Each number is 50 + 15 x the weight over its row's rms, rounded and kept within 0 to 99. Layers, rows and columns count from 0. The size before them is the row's rms in percent of the matrix's.

# layer 8 attention output (transposed), 256x256, rms 0.0549, rows 77-112,204-240, columns 192-255
099:59 50 65 72 73 47 73 43 39 60 45 65 50 51 58 41 08 50 58 50 69 34 75 30 17 54 67 49 38 31 32 42 37 58 52 57 27 69 38 68 56 32 17 66 41 58 52 38 55 45 48 44 57 63 37 38 41 49 47 73 26 57 44 21
101:60 65 82 33 52 71 41 68 43 64 74 56 42 59 40 35 66 36 48 46 55 60 44 26 56 28 45 53 51 40 79 26 37 61 35 63 84 39 23 41 25 68 49 52 42 50 58 41 56 36 35 73 55 19 61 52 55 62 46 34 51 48 51 46
104:61 51 63 47 25 57 57 52 58 40 44 49 61 46 57 31 61 92 76 58 23 51 56 24 85 41 63 59 57 57 54 28 41 61 18 68 44 24 50 41 56 56 64 72 60 45 54 40 66 50 63 58 68 48 51 59 44 29 58 31 33 46 18 54
105:35 46 41 44 51 59 25 63 48 30 46 62 67 64 45 35 69 79 69 59 40 67 39 40 40 50 56 81 59 62 50 14 72 67 37 33 63 48 44 51 25 43 51 62 74 45 49 32 40 74 29 50 54 49 47 45 44 80 52 66 68 38 26 26
109:50 79 60 68 36 77 59 61 31 47 51 78 35 77 59 54 14 69 40 30 52 31 34 50 71 64 73 62 59 66 57 51 51 63 70 43 55 51 54 57 44 79 55 67 48 47 29 80 45 61 38 46 50 42 38 36 45 47 64 44 60 25 41 83
112:36 31 46 32 71 31 19 32 57 21 52 46 61 42 48 44 68 43 41 74 32 58 38 16 17 34 38 60 42 43 18 53 55 29 58 62 64 46 40 69 33 41 21 45 53 59 76 55 40 28 59 32 52 44 51 45 53 53 45 47 70 58 50 14
108:60 51 43 24 50 56 41 85 49 44 38 56 51 48 74 58 53 60 60 43 62 87 61 47 32 69 40 46 57 76 73 37 37 18 43 43 29 42 62 58 35 64 52 59 45 70 53 34 68 41 38 67 50 48 49 41 63 42 52 60 52 43 15 69
108:28 43 48 47 47 52 21 71 73 57 52 45 64 53 30 48 57 38 42 67 52 33 55 46 60 73 63 49 29 50 45 34 59 32 32 55 56 70 28 62 46 35 35 34 54 58 48 41 52 50 22 44 13 40 49 75 29 82 58 51 45 62 47 55
102:50 55 32 49 77 48 29 29 26 34 65 56 43 49 61 41 40 34 51 63 57 27 39 27 13 23 40 41 33 37 29 48 60 32 34 70 73 48 72 42 44 58 25 38 37 64 59 54 50 42 83 29 40 72 60 75 70 45 56 44 69 56 64 33
108:68 34 40 51 61 23 70 38 13 36 76 52 29 32 67 63 85 46 42 39 40 60 59 51 13 18 60 39 72 62 60 43 77 38 54 24 56 35 59 35 57 61 58 44 65 75 61 40 35 49 61 51 73 20 64 48 73 36 23 33 59 41 40 29
105:67 47 42 56 31 60 46 61 55 31 67 32 48 58 40 65 64 79 49 47 50 50 64 27 20 31 58 24 63 69 95 39 16 55 70 51 49 27 44 31 26 70 44 54 50 62 69 52 68 82 53 75 43 54 60 52 67 49 55 43 22 21 44 46
108:53 59 39 36 74 47 51 69 41 50 74 34 49 58 66 54 53 48 24 45 78 49 52 42 20 47 44 35 76 60 75 76 31 48 45 59 51 12 53 42 59 65 83 11 25 36 40 46 61 48 67 57 32 63 58 46 48 63 25 61 46 60 61 70
097:32 52 56 63 32 30 25 64 71 71 54 41 41 40 47 49 73 56 44 16 23 84 39 55 49 58 47 63 57 44 79 39 59 48 44 58 68 67 59 45 26 71 43 38 63 43 67 41 35 53 60 63 44 79 69 67 23 54 64 31 26 29 48 31
108:49 69 64 12 69 40 55 46 63 40 15 75 42 66 42 39 61 55 46 61 50 48 67 29 69 60 33 63 45 53 44 15 36 43 34 63 53 49 47 60 42 54 21 68 27 63 49 52 64 05 29 32 58 53 29 69 45 49 55 43 46 73 41 55
108:49 65 53 42 73 67 54 36 69 50 82 73 24 61 40 60 43 49 67 79 70 27 52 61 32 19 48 42 40 70 61 37 46 55 51 44 47 49 44 24 61 65 54 51 44 44 36 55 27 30 47 44 47 36 35 66 72 48 42 62 60 43 59 38
087:50 56 59 38 79 42 24 39 38 57 55 52 34 27 69 38 40 36 52 61 78 56 72 48 24 59 45 44 28 48 38 70 41 27 77 62 60 48 60 67 20 76 51 39 39 79 65 58 73 36 64 55 64 56 76 46 54 39 34 67 43 82 77 45
110:33 24 34 54 28 29 34 55 33 44 45 57 53 52 44 66 73 42 58 70 47 36 30 54 69 55 22 73 59 59 76 40 76 72 23 54 66 34 34 51 68 64 65 47 50 65 76 53 49 47 23 25 50 48 68 84 50 45 44 28 45 64 62 73
106:58 65 53 63 68 29 54 48 44 42 47 77 46 55 62 44 55 52 71 47 35 47 58 57 42 36 50 60 39 42 38 58 67 60 59 54 40 39 61 52 67 43 66 36 47 71 59 52 38 26 30 45 43 34 45 55 48 84 24 31 76 54 56 45
088:47 29 37 36 55 45 45 58 38 48 42 16 60 61 71 39 52 39 28 61 47 49 85 29 34 36 40 47 59 44 60 70 63 40 51 62 51 55 45 18 52 81 42 39 34 69 53 41 42 58 67 37 44 48 68 45 62 40 51 42 71 69 60 60
087:41 62 58 37 64 38 53 64 68 54 32 24 42 56 34 59 51 36 55 68 48 72 46 58 54 29 42 17 46 63 61 48 64 43 33 32 56 50 40 63 66 70 24 49 37 11 68 54 60 43 64 71 56 50 43 41 47 35 59 69 59 52 50 31
098:61 61 41 53 50 69 56 57 68 70 64 43 38 50 60 66 49 53 72 72 52 31 41 67 40 39 78 29 49 53 65 61 79 63 56 74 38 59 60 52 29 46 45 58 87 20 58 37 58 33 62 63 21 45 41 57 42 55 50 52 32 37 55 47
103:45 55 56 26 30 44 23 56 44 23 54 35 42 21 50 51 26 50 39 24 48 64 51 44 63 15 88 52 57 67 46 56 56 61 51 37 61 31 59 58 36 85 69 51 47 27 57 39 56 59 55 55 53 52 79 48 52 49 53 47 59 67 36 35
103:50 37 46 48 43 49 76 66 41 73 50 52 57 74 65 48 42 72 54 44 64 53 42 42 44 43 54 40 64 43 71 29 20 77 55 68 28 48 37 47 79 56 39 56 59 52 46 65 39 55 47 52 51 71 39 39 53 40 69 52 57 44 34 77
108:51 29 31 38 38 46 32 69 47 34 46 39 52 79 66 76 76 57 57 47 61 40 51 63 39 63 42 38 74 62 69 32 70 57 53 51 53 25 68 45 49 63 71 53 52 43 60 45 83 58 52 47 45 34 65 48 54 51 49 70 60 54 44 47
106:47 74 31 71 33 57 76 86 57 90 27 36 39 25 70 64 54 54 67 46 89 65 15 67 35 64 36 19 55 48 71 38 57 60 41 43 10 40 47 69 45 58 44 57 72 44 56 40 52 48 62 58 43 29 58 25 50 43 48 52 52 42 44 49
099:56 59 41 41 58 64 21 69 59 39 48 35 73 45 47 43 42 35 35 23 62 52 75 39 81 25 52 37 64 52 62 56 41 63 18 46 43 46 46 21 44 34 64 49 46 13 70 61 52 65 35 76 51 64 56 51 64 71 60 52 18 69 64 40
102:36 64 64 37 60 50 41 68 72 23 61 71 63 46 53 34 62 71 42 74 57 60 55 27 36 48 51 60 50 55 43 48 40 52 69 45 58 37 61 43 54 56 41 47 42 63 60 66 34 65 42 81 53 60 62 52 44 60 77 68 36 38 55 60
100:44 74 65 51 52 27 25 40 73 55 46 51 70 28 53 55 40 42 48 48 38 52 44 47 14 47 81 64 36 35 39 71 54 37 64 50 51 17 30 81 22 56 33 45 43 73 64 53 32 51 33 60 43 47 70 60 44 53 51 41 29 73 59 66
104:39 52 42 52 37 65 26 50 53 29 56 63 57 44 39 36 67 49 40 67 54 47 46 44 49 60 42 57 57 62 96 46 46 30 49 48 25 52 44 38 48 60 39 61 30 70 55 58 41 69 21 71 44 28 51 53 64 61 35 41 43 54 19 63
093:32 55 68 43 59 43 43 84 75 53 42 54 48 48 35 76 42 42 33 48 43 62 53 22 53 80 87 43 42 64 44 54 20 50 52 52 51 56 52 44 31 40 48 38 44 53 29 68 61 58 52 29 41 54 39 35 28 57 61 37 73 73 38 49
107:42 63 34 51 51 58 67 02 41 48 53 71 16 48 34 48 66 55 40 66 40 35 57 71 77 53 57 55 67 45 16 61 60 81 63 32 23 46 86 16 98 31 59 30 56 60 17 50 55 45 50 48 55 55 40 66 53 64 50 49 48 48 73 37
106:44 17 60 35 62 83 32 42 30 11 60 78 58 73 59 45 04 55 29 62 72 43 61 56 27 44 49 51 32 64 45 40 44 54 79 70 58 28 57 38 73 66 74 60 34 52 41 63 43 68 55 27 49 53 57 61 45 52 46 76 41 37 59 37
106:49 60 51 69 48 55 43 70 52 76 27 41 43 36 46 59 61 62 48 66 52 44 29 59 66 49 52 79 46 23 61 37 50 56 53 57 43 36 47 69 26 39 28 38 70 49 52 49 34 64 36 58 38 45 55 65 01 63 34 38 67 38 56 70
104:60 49 24 65 20 65 54 69 56 64 84 35 39 66 48 45 77 91 54 67 28 40 43 36 18 13 52 70 51 91 63 46 87 34 29 45 42 19 70 62 29 39 55 39 55 47 43 44 65 72 53 59 46 31 45 52 48 47 46 30 73 40 80 66
103:64 56 64 43 62 33 33 62 36 56 43 25 49 25 40 49 48 30 32 47 47 54 42 53 39 44 45 61 30 21 70 55 34 42 56 73 64 61 23 62 25 40 12 58 46 65 95 23 54 41 25 50 52 45 65 48 51 66 25 58 32 72 39 55
093:49 64 71 40 55 23 64 69 37 35 46 63 48 58 58 35 49 84 58 50 48 43 22 46 47 27 63 78 47 35 39 43 36 52 65 77 75 66 63 49 42 60 47 29 38 46 67 55 39 43 37 26 42 30 53 23 62 48 46 23 68 73 56 51
096:39 54 49 49 82 15 49 53 51 37 52 29 82 52 31 48 30 43 51 57 69 60 47 41 67 40 57 16 50 44 36 67 52 64 28 45 55 41 57 67 44 42 50 38 61 34 29 23 52 28 37 46 52 79 22 50 41 41 59 69 50 52 51 39
085:54 85 38 49 35 39 30 30 43 40 48 61 55 41 48 46 53 44 23 32 74 50 35 33 38 23 80 47 16 45 49 48 49 56 41 30 40 57 46 49 38 54 99 46 83 45 17 55 38 57 62 52 41 34 26 53 53 38 61 58 28 49 23 39
105:42 50 42 65 74 28 41 53 37 40 54 34 39 59 25 35 20 58 71 34 52 44 63 58 67 53 41 37 59 67 64 57 37 71 51 68 82 55 41 57 17 71 26 22 59 28 64 71 48 40 34 63 55 26 33 61 69 43 82 84 62 46 61 65
092:45 34 49 39 60 55 37 41 54 75 38 50 47 50 61 47 46 68 22 66 57 69 56 32 19 64 49 56 61 42 72 50 41 57 66 57 36 39 42 42 52 48 50 65 56 53 56 39 53 37 64 48 41 49 88 36 79 38 61 44 24 21 38 63
108:78 47 48 67 61 35 43 41 68 56 37 71 58 72 67 32 44 66 63 43 43 53 72 42 89 26 50 47 58 36 35 44 43 66 35 47 31 44 61 61 30 54 51 60 41 37 48 99 50 34 60 57 60 27 40 41 53 35 39 92 75 26 52 06
105:58 46 71 46 24 70 59 55 39 63 50 69 41 56 45 75 70 73 54 42 37 44 41 52 29 90 50 56 31 46 60 36 47 39 66 41 50 34 42 59 33 45 61 86 41 80 61 42 26 73 49 60 46 49 75 55 43 45 40 55 10 56 30 30
095:42 31 75 75 41 36 41 47 52 44 50 33 53 73 73 41 21 63 45 67 72 33 70 33 30 45 59 33 55 44 48 61 65 63 47 68 80 47 41 51 45 44 35 38 45 51 66 51 56 51 47 59 26 78 64 47 44 58 59 16 53 51 54 49
104:46 62 64 43 63 45 61 67 69 25 44 42 50 55 57 58 57 76 57 50 59 64 66 37 49 32 61 47 60 63 50 71 47 27 58 38 42 47 49 57 60 58 40 56 28 29 39 15 74 36 46 32 68 82 40 34 47 33 72 59 71 45 74 47
093:86 47 41 51 66 56 75 65 42 42 35 39 25 57 45 46 81 46 64 33 52 23 59 68 37 35 49 40 29 41 34 49 50 17 60 68 60 82 63 53 33 48 59 43 61 21 74 41 60 47 84 36 57 58 52 76 49 51 61 41 59 62 63 95
098:77 38 68 24 41 62 62 37 48 30 40 47 57 63 34 53 68 65 43 41 46 28 62 30 32 51 55 53 37 29 57 31 50 44 43 38 34 40 69 52 64 65 61 57 65 54 29 71 46 64 82 32 69 28 61 48 74 62 60 39 53 30 50 48
090:60 51 35 29 59 26 53 63 35 45 63 44 67 54 24 46 56 35 60 47 42 34 50 27 56 36 59 42 43 73 32 32 62 63 23 46 23 58 51 36 79 37 63 45 49 68 35 66 26 38 45 85 67 17 67 41 61 40 56 62 42 43 51 67
100:74 45 62 64 33 63 63 49 36 50 30 46 55 57 65 40 42 50 55 25 60 64 80 53 59 68 41 42 37 61 65 21 36 49 44 70 53 52 32 38 41 27 35 71 76 28 45 60 68 56 25 63 62 45 44 07 40 60 69 39 27 38 48 59
097:49 39 38 55 57 52 76 86 57 25 59 38 78 66 47 37 75 54 48 66 46 44 57 57 63 34 62 37 33 50 33 33 67 48 31 38 44 67 65 46 54 44 58 60 63 44 53 39 62 43 50 74 64 75 30 49 54 55 59 37 71 62 51 51
095:41 36 54 34 42 54 51 53 54 56 36 55 36 61 40 43 75 54 80 69 15 56 56 59 66 60 49 59 75 49 41 31 39 49 31 45 46 23 54 66 41 34 41 70 46 40 54 78 51 62 56 62 65 34 67 89 44 38 79 92 34 48 22 41
093:39 59 29 37 74 29 32 28 88 34 53 71 25 54 75 38 29 69 51 66 37 52 61 53 53 49 54 43 41 95 27 82 54 60 28 68 48 62 52 47 55 53 23 37 59 52 50 76 42 46 40 62 43 41 48 42 54 34 65 51 31 41 60 39
101:58 46 54 38 64 48 33 48 47 48 60 54 67 51 20 50 28 38 56 48 64 72 64 58 51 47 32 52 58 41 42 82 49 64 39 63 56 34 39 62 39 55 38 55 47 49 46 44 44 25 38 62 45 40 43 57 58 57 73 61 54 70 38 49
084:53 64 41 60 29 30 55 32 55 58 64 43 63 45 29 41 61 40 67 60 50 52 40 45 69 48 55 33 64 72 52 75 76 41 72 60 58 37 73 53 72 54 56 46 53 44 43 48 24 52 49 24 47 48 43 27 35 45 48 47 57 34 62 35
087:39 18 46 52 39 06 52 26 29 24 69 47 45 83 55 52 56 34 45 69 33 40 68 20 59 63 18 41 52 61 42 52 67 34 43 57 55 26 69 32 75 51 60 34 38 42 54 53 61 45 60 59 25 74 39 78 43 43 40 53 53 82 66 62
101:47 63 43 45 93 56 59 62 68 46 67 34 64 59 48 41 42 22 47 60 54 46 56 40 55 47 78 37 64 39 45 56 69 62 32 40 84 49 58 61 45 67 56 55 60 54 64 52 31 15 56 44 63 69 41 49 51 52 39 35 88 56 43 87
102:55 33 50 59 54 43 67 52 40 42 21 40 44 63 41 42 49 42 52 33 41 33 56 36 43 62 82 50 41 73 37 44 39 32 61 50 45 71 43 57 43 59 81 62 29 57 47 98 46 86 48 66 54 49 60 33 29 46 40 47 38 72 44 41
092:47 58 75 57 60 20 55 45 43 59 40 62 36 81 63 61 38 53 60 58 22 64 52 54 85 52 37 52 37 68 33 51 74 66 41 58 45 34 58 79 36 34 22 55 42 61 41 82 53 50 40 73 39 49 38 64 48 46 44 93 33 46 31 31
091:50 55 68 63 40 73 69 38 57 65 47 45 39 60 52 32 47 60 39 20 57 68 49 72 49 69 48 51 44 54 62 45 55 42 55 72 48 29 41 65 57 63 54 76 51 25 48 22 81 45 50 48 49 41 49 27 39 45 52 37 71 30 52 32
098:47 48 53 33 61 24 71 13 37 57 45 42 34 64 34 78 41 51 54 42 29 38 64 64 23 73 74 57 41 47 39 64 44 68 53 64 41 28 64 64 47 55 68 55 56 63 35 66 31 62 58 55 22 46 52 53 40 44 52 70 21 49 27 50
105:51 23 38 28 42 10 53 38 34 56 43 60 45 23 52 46 35 50 33 43 47 65 64 64 45 17 43 17 61 42 76 40 57 62 63 40 65 53 74 13 63 60 51 25 47 50 46 45 51 46 41 52 32 68 46 43 44 38 33 34 53 29 49 62
095:68 26 55 58 30 48 71 57 65 39 29 47 49 53 70 48 58 78 39 37 56 50 66 75 17 41 40 28 35 37 73 31 41 16 74 64 62 38 34 34 55 50 66 46 48 55 58 41 40 43 62 48 37 53 52 15 39 43 37 26 48 63 67 39
103:71 55 55 38 53 46 62 73 73 63 55 30 38 37 40 65 39 74 36 47 78 69 20 42 63 51 27 26 40 28 58 43 76 74 49 35 32 47 48 60 69 66 50 55 65 69 23 19 51 58 57 41 32 70 43 66 43 56 50 28 61 49 62 50
098:48 60 81 69 50 68 38 62 86 47 47 46 26 74 64 28 50 36 65 62 46 42 51 38 71 40 44 67 47 61 72 38 50 69 46 63 44 59 45 34 36 68 29 58 71 75 49 51 39 67 46 47 55 67 49 35 32 37 56 53 44 41 28 47
101:64 69 55 47 46 46 48 42 46 51 39 70 52 47 69 63 27 53 47 50 65 97 59 41 66 72 38 20 50 22 67 64 55 63 55 45 64 30 48 47 51 51 39 42 48 34 29 56 61 17 31 70 72 56 31 36 25 33 38 64 43 44 53 29
099:43 39 49 52 48 50 44 40 30 55 59 35 44 59 60 60 24 47 45 34 37 69 52 70 21 44 60 47 57 72 58 75 32 37 31 75 84 08 51 71 57 49 44 47 48 54 45 83 69 37 38 78 54 37 44 39 16 32 40 44 63 31 49 45
102:69 21 66 57 40 57 66 85 48 35 40 69 38 38 62 28 46 74 65 36 46 54 47 57 64 63 63 32 60 40 61 25 46 74 52 51 00 46 19 49 65 53 56 49 57 70 78 19 24 37 41 23 49 38 48 50 60 59 87 56 31 26 15 23
097:46 62 63 55 57 55 66 47 60 47 62 40 52 60 42 62 68 40 54 59 26 38 67 50 35 59 73 16 82 72 44 74 60 00 54 58 72 49 60 63 39 46 63 51 47 25 54 64 41 67 68 46 67 70 77 31 43 30 76 39 82 50 35 67
090:26 49 45 48 28 47 65 41 57 40 55 57 49 39 54 44 32 58 43 40 77 48 34 33 51 13 29 41 77 49 62 51 46 71 48 28 49 55 44 41 86 41 45 34 40 36 57 13 69 27 61 37 64 67 54 52 49 59 29 32 35 74 66 40
093:88 57 38 18 48 73 32 28 53 44 40 92 47 66 56 32 53 55 37 35 62 36 66 43 49 78 36 72 35 44 73 46 48 44 52 50 61 66 54 38 35 67 61 66 37 81 55 18 39 49 45 40 45 41 52 62 74 55 31 47 24 82 42 14
100:34 27 34 63 69 44 41 47 28 61 49 33 49 53 39 51 30 50 68 60 50 59 47 55 62 09 53 53 60 61 55 43 76 62 29 71 65 31 52 80 30 68 47 46 50 42 64 60 68 23 66 52 43 65 47 67 46 50 13 63 74 28 63 34
095:56 46 55 64 72 63 34 67 41 45 16 50 44 92 72 43 30 66 24 59 60 58 85 50 62 63 54 53 37 38 73 41 34 39 67 51 35 48 49 57 79 71 40 39 36 42 52 70 71 53 27 45 47 74 62 27 37 50 25 26 71 49 58 58
098:49 58 53 71 57 26 43 43 36 39 71 26 53 77 37 62 50 42 56 51 17 30 68 47 73 50 72 56 31 42 28 73 53 25 54 66 66 66 59 64 29 61 48 58 51 50 33 58 78 66 13 72 41 72 23 57 50 44 31 70 39 46 76 51
102:32 50 66 61 65 56 53 40 35 41 60 46 56 56 44 58 61 36 67 71 52 42 56 35 45 65 36 48 68 58 47 64 64 49 45 31 53 30 65 62 65 59 59 56 44 67 34 66 14 39 61 28 61 51 70 67 35 27 65 56 70 43 41 44
# layer 8 attention value, 128x256, rms 0.0622, rows 77-112, columns 192-255
097:65 28 65 40 53 34 49 70 59 54 23 47 38 43 52 67 64 49 71 44 37 72 57 33 57 48 40 47 46 46 62 58 62 62 60 73 49 40 43 49 37 64 41 31 26 57 60 42 20 52 44 50 49 72 59 47 45 38 45 61 55 66 72 66
105:48 35 30 52 49 62 56 53 75 46 58 43 44 52 60 55 74 55 76 58 33 35 30 53 52 60 43 38 43 29 23 64 80 45 63 50 43 46 67 63 81 26 60 35 49 72 27 66 58 38 75 34 40 54 69 53 48 43 55 43 51 69 86 64
097:26 30 21 62 57 73 29 64 40 52 46 39 32 54 38 39 41 32 68 36 66 58 52 79 40 64 53 44 62 84 46 13 32 55 48 62 72 60 66 42 44 51 45 36 32 41 55 44 56 61 69 54 31 38 28 37 46 60 24 61 79 62 55 33
107:64 72 59 45 26 44 80 65 30 62 65 37 58 27 45 37 33 45 61 52 42 34 48 74 43 33 41 44 54 57 54 48 66 79 60 42 67 37 44 48 59 51 32 57 37 62 54 50 47 36 33 64 45 50 61 42 65 49 31 30 37 79 71 85
110:64 35 20 71 42 45 53 44 72 15 63 16 45 37 55 38 48 26 45 66 79 40 38 67 31 39 24 61 48 51 45 62 52 42 39 65 38 58 55 28 67 37 48 28 57 46 42 34 54 28 37 19 57 36 53 63 56 19 62 39 52 42 34 38
107:41 64 57 53 38 50 67 60 53 37 63 37 43 69 44 72 42 60 66 58 51 22 28 94 35 64 75 68 58 65 72 44 40 57 38 72 63 43 50 49 64 66 47 74 09 28 38 46 47 40 53 43 64 57 43 50 40 29 27 69 15 64 59 54
105:30 59 45 56 40 51 54 57 53 57 69 51 58 43 44 58 44 62 31 50 59 47 32 40 59 33 52 52 68 31 47 42 29 38 33 80 78 52 52 30 41 14 28 33 47 24 52 44 33 77 57 70 53 28 65 60 37 42 01 43 10 44 45 58
098:43 77 60 44 42 72 43 32 38 41 47 59 69 55 49 38 56 53 37 45 32 47 47 55 22 57 51 46 50 12 47 73 26 54 84 42 58 47 70 57 68 50 49 43 48 60 26 50 52 18 41 44 91 76 59 18 76 61 34 48 46 59 61 37
100:35 49 71 48 57 57 36 76 66 68 59 56 74 76 79 68 70 53 35 46 37 60 17 66 43 68 73 73 67 57 46 45 33 60 53 47 49 25 44 50 46 65 58 49 64 48 48 35 62 33 36 51 69 55 37 53 30 26 27 43 52 82 52 48
096:41 43 60 62 57 46 70 70 82 84 30 24 58 52 58 74 32 74 43 59 44 37 28 64 71 60 50 59 43 66 56 70 53 53 46 62 75 58 42 52 67 64 46 44 27 54 58 60 63 42 54 50 34 68 49 44 45 46 59 62 47 24 64 59
099:32 59 30 46 83 72 58 53 38 51 48 78 26 49 57 38 44 41 33 61 42 33 47 55 53 54 52 52 57 23 44 52 38 09 64 28 53 54 60 40 61 57 62 36 74 68 53 60 55 26 58 34 56 57 34 42 45 53 78 55 73 49 57 63
103:57 48 83 73 41 51 31 53 54 51 60 59 58 64 61 56 50 24 55 39 41 61 32 42 32 19 53 72 31 48 41 82 53 53 39 38 52 33 46 63 76 55 48 38 82 51 51 52 36 54 62 41 50 53 66 41 41 61 49 64 36 44 50 61
092:76 89 59 39 61 71 74 45 31 19 75 42 47 58 29 43 25 60 64 31 62 18 49 53 62 42 55 47 46 73 21 73 48 46 64 49 75 53 38 62 41 50 35 46 37 64 32 55 51 17 51 63 51 32 30 24 98 78 38 52 51 73 72 39
102:47 61 50 52 33 63 68 62 20 31 43 14 36 61 69 72 50 38 70 44 44 62 28 63 51 49 60 27 70 32 39 43 57 64 67 40 18 34 31 62 70 65 52 42 58 50 76 56 56 46 72 57 37 47 55 63 58 55 47 30 45 33 47 31
107:47 45 57 59 46 09 41 67 37 68 69 63 67 43 51 44 60 39 33 40 48 66 18 26 68 73 79 33 42 28 61 31 53 86 48 45 31 52 58 43 59 45 50 63 60 62 45 57 33 58 74 52 35 33 53 63 54 40 48 64 47 64 67 54
086:49 42 43 57 66 31 54 55 48 40 40 51 51 49 91 64 80 54 39 15 54 37 26 54 63 31 29 30 54 47 70 46 47 34 29 38 29 48 36 34 43 28 60 54 45 48 58 38 51 52 59 55 48 43 57 53 40 27 79 48 43 32 42 45
101:40 61 63 53 49 73 10 38 67 47 47 55 79 53 46 66 30 58 53 34 56 28 50 68 42 71 76 28 49 50 39 36 57 53 59 72 47 45 56 53 39 43 55 38 46 68 09 42 55 34 62 41 75 58 35 06 67 58 47 73 55 55 37 20
100:45 20 66 34 60 55 41 47 70 74 55 39 35 31 18 72 81 45 39 69 69 55 60 93 66 65 29 63 47 34 29 48 60 39 30 40 63 24 32 52 47 56 43 45 47 53 20 62 41 53 53 63 50 55 65 42 69 45 61 49 29 39 42 69
093:53 37 44 46 37 62 62 53 64 53 50 58 45 65 56 66 60 62 62 76 56 44 34 81 63 51 32 66 44 21 46 62 71 71 21 55 40 33 76 55 65 21 57 55 77 58 72 64 57 13 53 29 75 55 54 37 69 31 47 43 48 64 61 52
088:71 61 68 39 61 79 56 37 28 39 47 44 54 46 16 38 21 57 62 28 34 63 61 66 47 24 52 46 43 29 47 48 54 79 25 43 49 39 53 46 68 48 62 36 58 65 56 13 54 16 43 61 20 33 41 61 68 50 40 31 58 44 54 62
099:51 43 51 19 53 35 24 41 44 56 38 37 57 44 46 31 57 57 18 43 31 63 46 24 50 51 55 40 50 53 45 38 22 57 67 28 77 65 54 41 43 24 32 54 51 60 73 65 50 59 65 47 45 30 41 68 20 49 19 36 44 84 50 38
101:25 45 55 90 40 65 46 76 38 37 67 48 53 44 58 59 50 50 56 64 68 45 24 45 58 69 24 60 74 81 57 41 42 51 48 60 26 32 31 49 48 40 27 36 41 37 47 59 51 43 31 50 75 44 33 59 81 43 43 54 56 59 52 67
101:60 49 65 57 29 81 40 43 58 41 41 35 38 73 27 40 57 12 56 59 54 87 43 53 65 57 39 70 38 47 66 53 78 27 20 69 53 42 68 80 30 51 73 49 50 38 48 61 59 46 65 62 44 68 29 88 23 63 48 87 46 48 71 54
099:57 64 46 57 37 31 47 55 47 63 59 58 42 40 56 43 43 69 77 58 52 53 52 08 47 80 66 52 22 62 41 58 33 64 80 62 64 48 79 48 74 29 47 46 56 40 25 40 44 57 39 45 40 43 50 74 46 53 51 63 43 33 69 59
103:71 50 50 40 64 70 37 29 63 47 58 49 43 57 49 48 67 28 39 56 53 37 48 17 50 60 73 58 28 49 28 45 23 43 37 51 75 48 62 35 27 28 46 63 37 54 72 56 51 76 46 54 43 25 62 50 40 52 40 72 51 30 59 66
104:58 37 50 02 49 35 64 58 20 48 57 53 46 59 44 42 60 60 52 38 55 54 40 32 51 61 45 49 56 74 47 44 61 24 65 29 70 53 40 62 69 28 57 46 36 43 66 40 68 37 60 41 70 35 33 24 34 34 52 47 60 63 44 68
096:21 48 33 43 73 53 85 58 46 27 80 53 54 51 38 47 53 37 65 47 36 31 57 95 35 75 55 55 53 74 27 45 43 68 41 48 46 58 59 58 43 22 60 57 29 68 58 43 35 59 41 53 24 44 58 78 63 42 44 76 57 46 31 94
102:56 47 60 50 41 52 66 66 53 23 42 51 48 51 37 69 72 45 43 46 67 37 71 52 58 52 28 50 98 48 64 40 47 72 46 38 53 60 63 45 63 52 33 38 76 36 23 62 43 40 38 40 34 49 63 56 51 61 36 70 63 33 41 32
100:49 37 53 52 27 46 59 40 47 51 47 36 45 28 46 52 63 67 25 75 55 56 41 50 46 46 76 59 34 58 43 37 45 31 54 58 99 44 64 65 57 49 53 58 58 55 17 49 86 55 56 48 48 33 72 34 49 31 27 40 59 79 67 58
097:62 54 43 23 44 27 52 44 19 17 65 44 31 65 71 52 56 34 44 33 58 38 57 58 61 40 37 47 45 10 47 60 67 51 58 63 64 55 70 60 44 78 52 33 49 45 49 41 55 44 24 60 65 40 75 82 69 57 64 60 62 51 47 33
097:50 27 65 83 37 61 41 70 49 50 59 35 58 48 63 54 44 53 68 57 45 53 42 60 44 42 55 39 25 73 58 14 72 73 38 66 46 35 38 82 31 72 34 62 55 52 51 63 39 63 26 51 29 63 25 49 38 74 84 53 71 33 16 74
098:38 19 50 57 54 45 17 54 77 73 54 49 51 40 77 69 62 44 49 65 36 66 32 31 40 60 65 56 61 38 51 43 51 61 43 46 42 39 45 59 62 51 37 57 43 48 30 25 37 53 49 26 73 43 30 23 55 70 57 29 51 70 58 65
102:56 53 30 65 34 64 43 66 45 52 79 39 42 27 54 17 74 31 46 51 41 61 53 53 62 06 54 51 68 66 48 58 42 65 60 69 58 69 45 37 81 50 49 64 42 46 46 54 49 70 39 44 51 79 58 32 43 56 82 52 54 60 45 63
096:37 49 36 46 43 22 57 27 45 69 48 10 53 29 58 81 67 51 39 77 42 51 39 36 42 54 54 50 48 41 34 37 66 37 71 55 50 75 66 35 24 54 44 48 61 53 56 51 52 40 53 56 80 48 66 40 28 37 44 44 24 58 56 40
104:53 65 59 38 45 48 26 39 71 55 41 59 77 63 33 72 47 61 28 26 21 76 45 61 54 29 49 53 80 71 58 64 49 40 64 58 56 59 45 46 73 37 69 30 57 63 09 50 20 49 75 48 53 48 52 40 57 41 58 54 36 54 48 26
097:74 22 43 72 64 24 50 59 61 57 48 31 40 62 50 46 57 42 40 37 58 43 59 48 54 67 44 61 38 56 69 38 69 44 35 57 34 23 25 48 69 19 69 44 52 58 28 61 36 45 55 53 66 44 58 34 65 50 38 42 37 49 37 54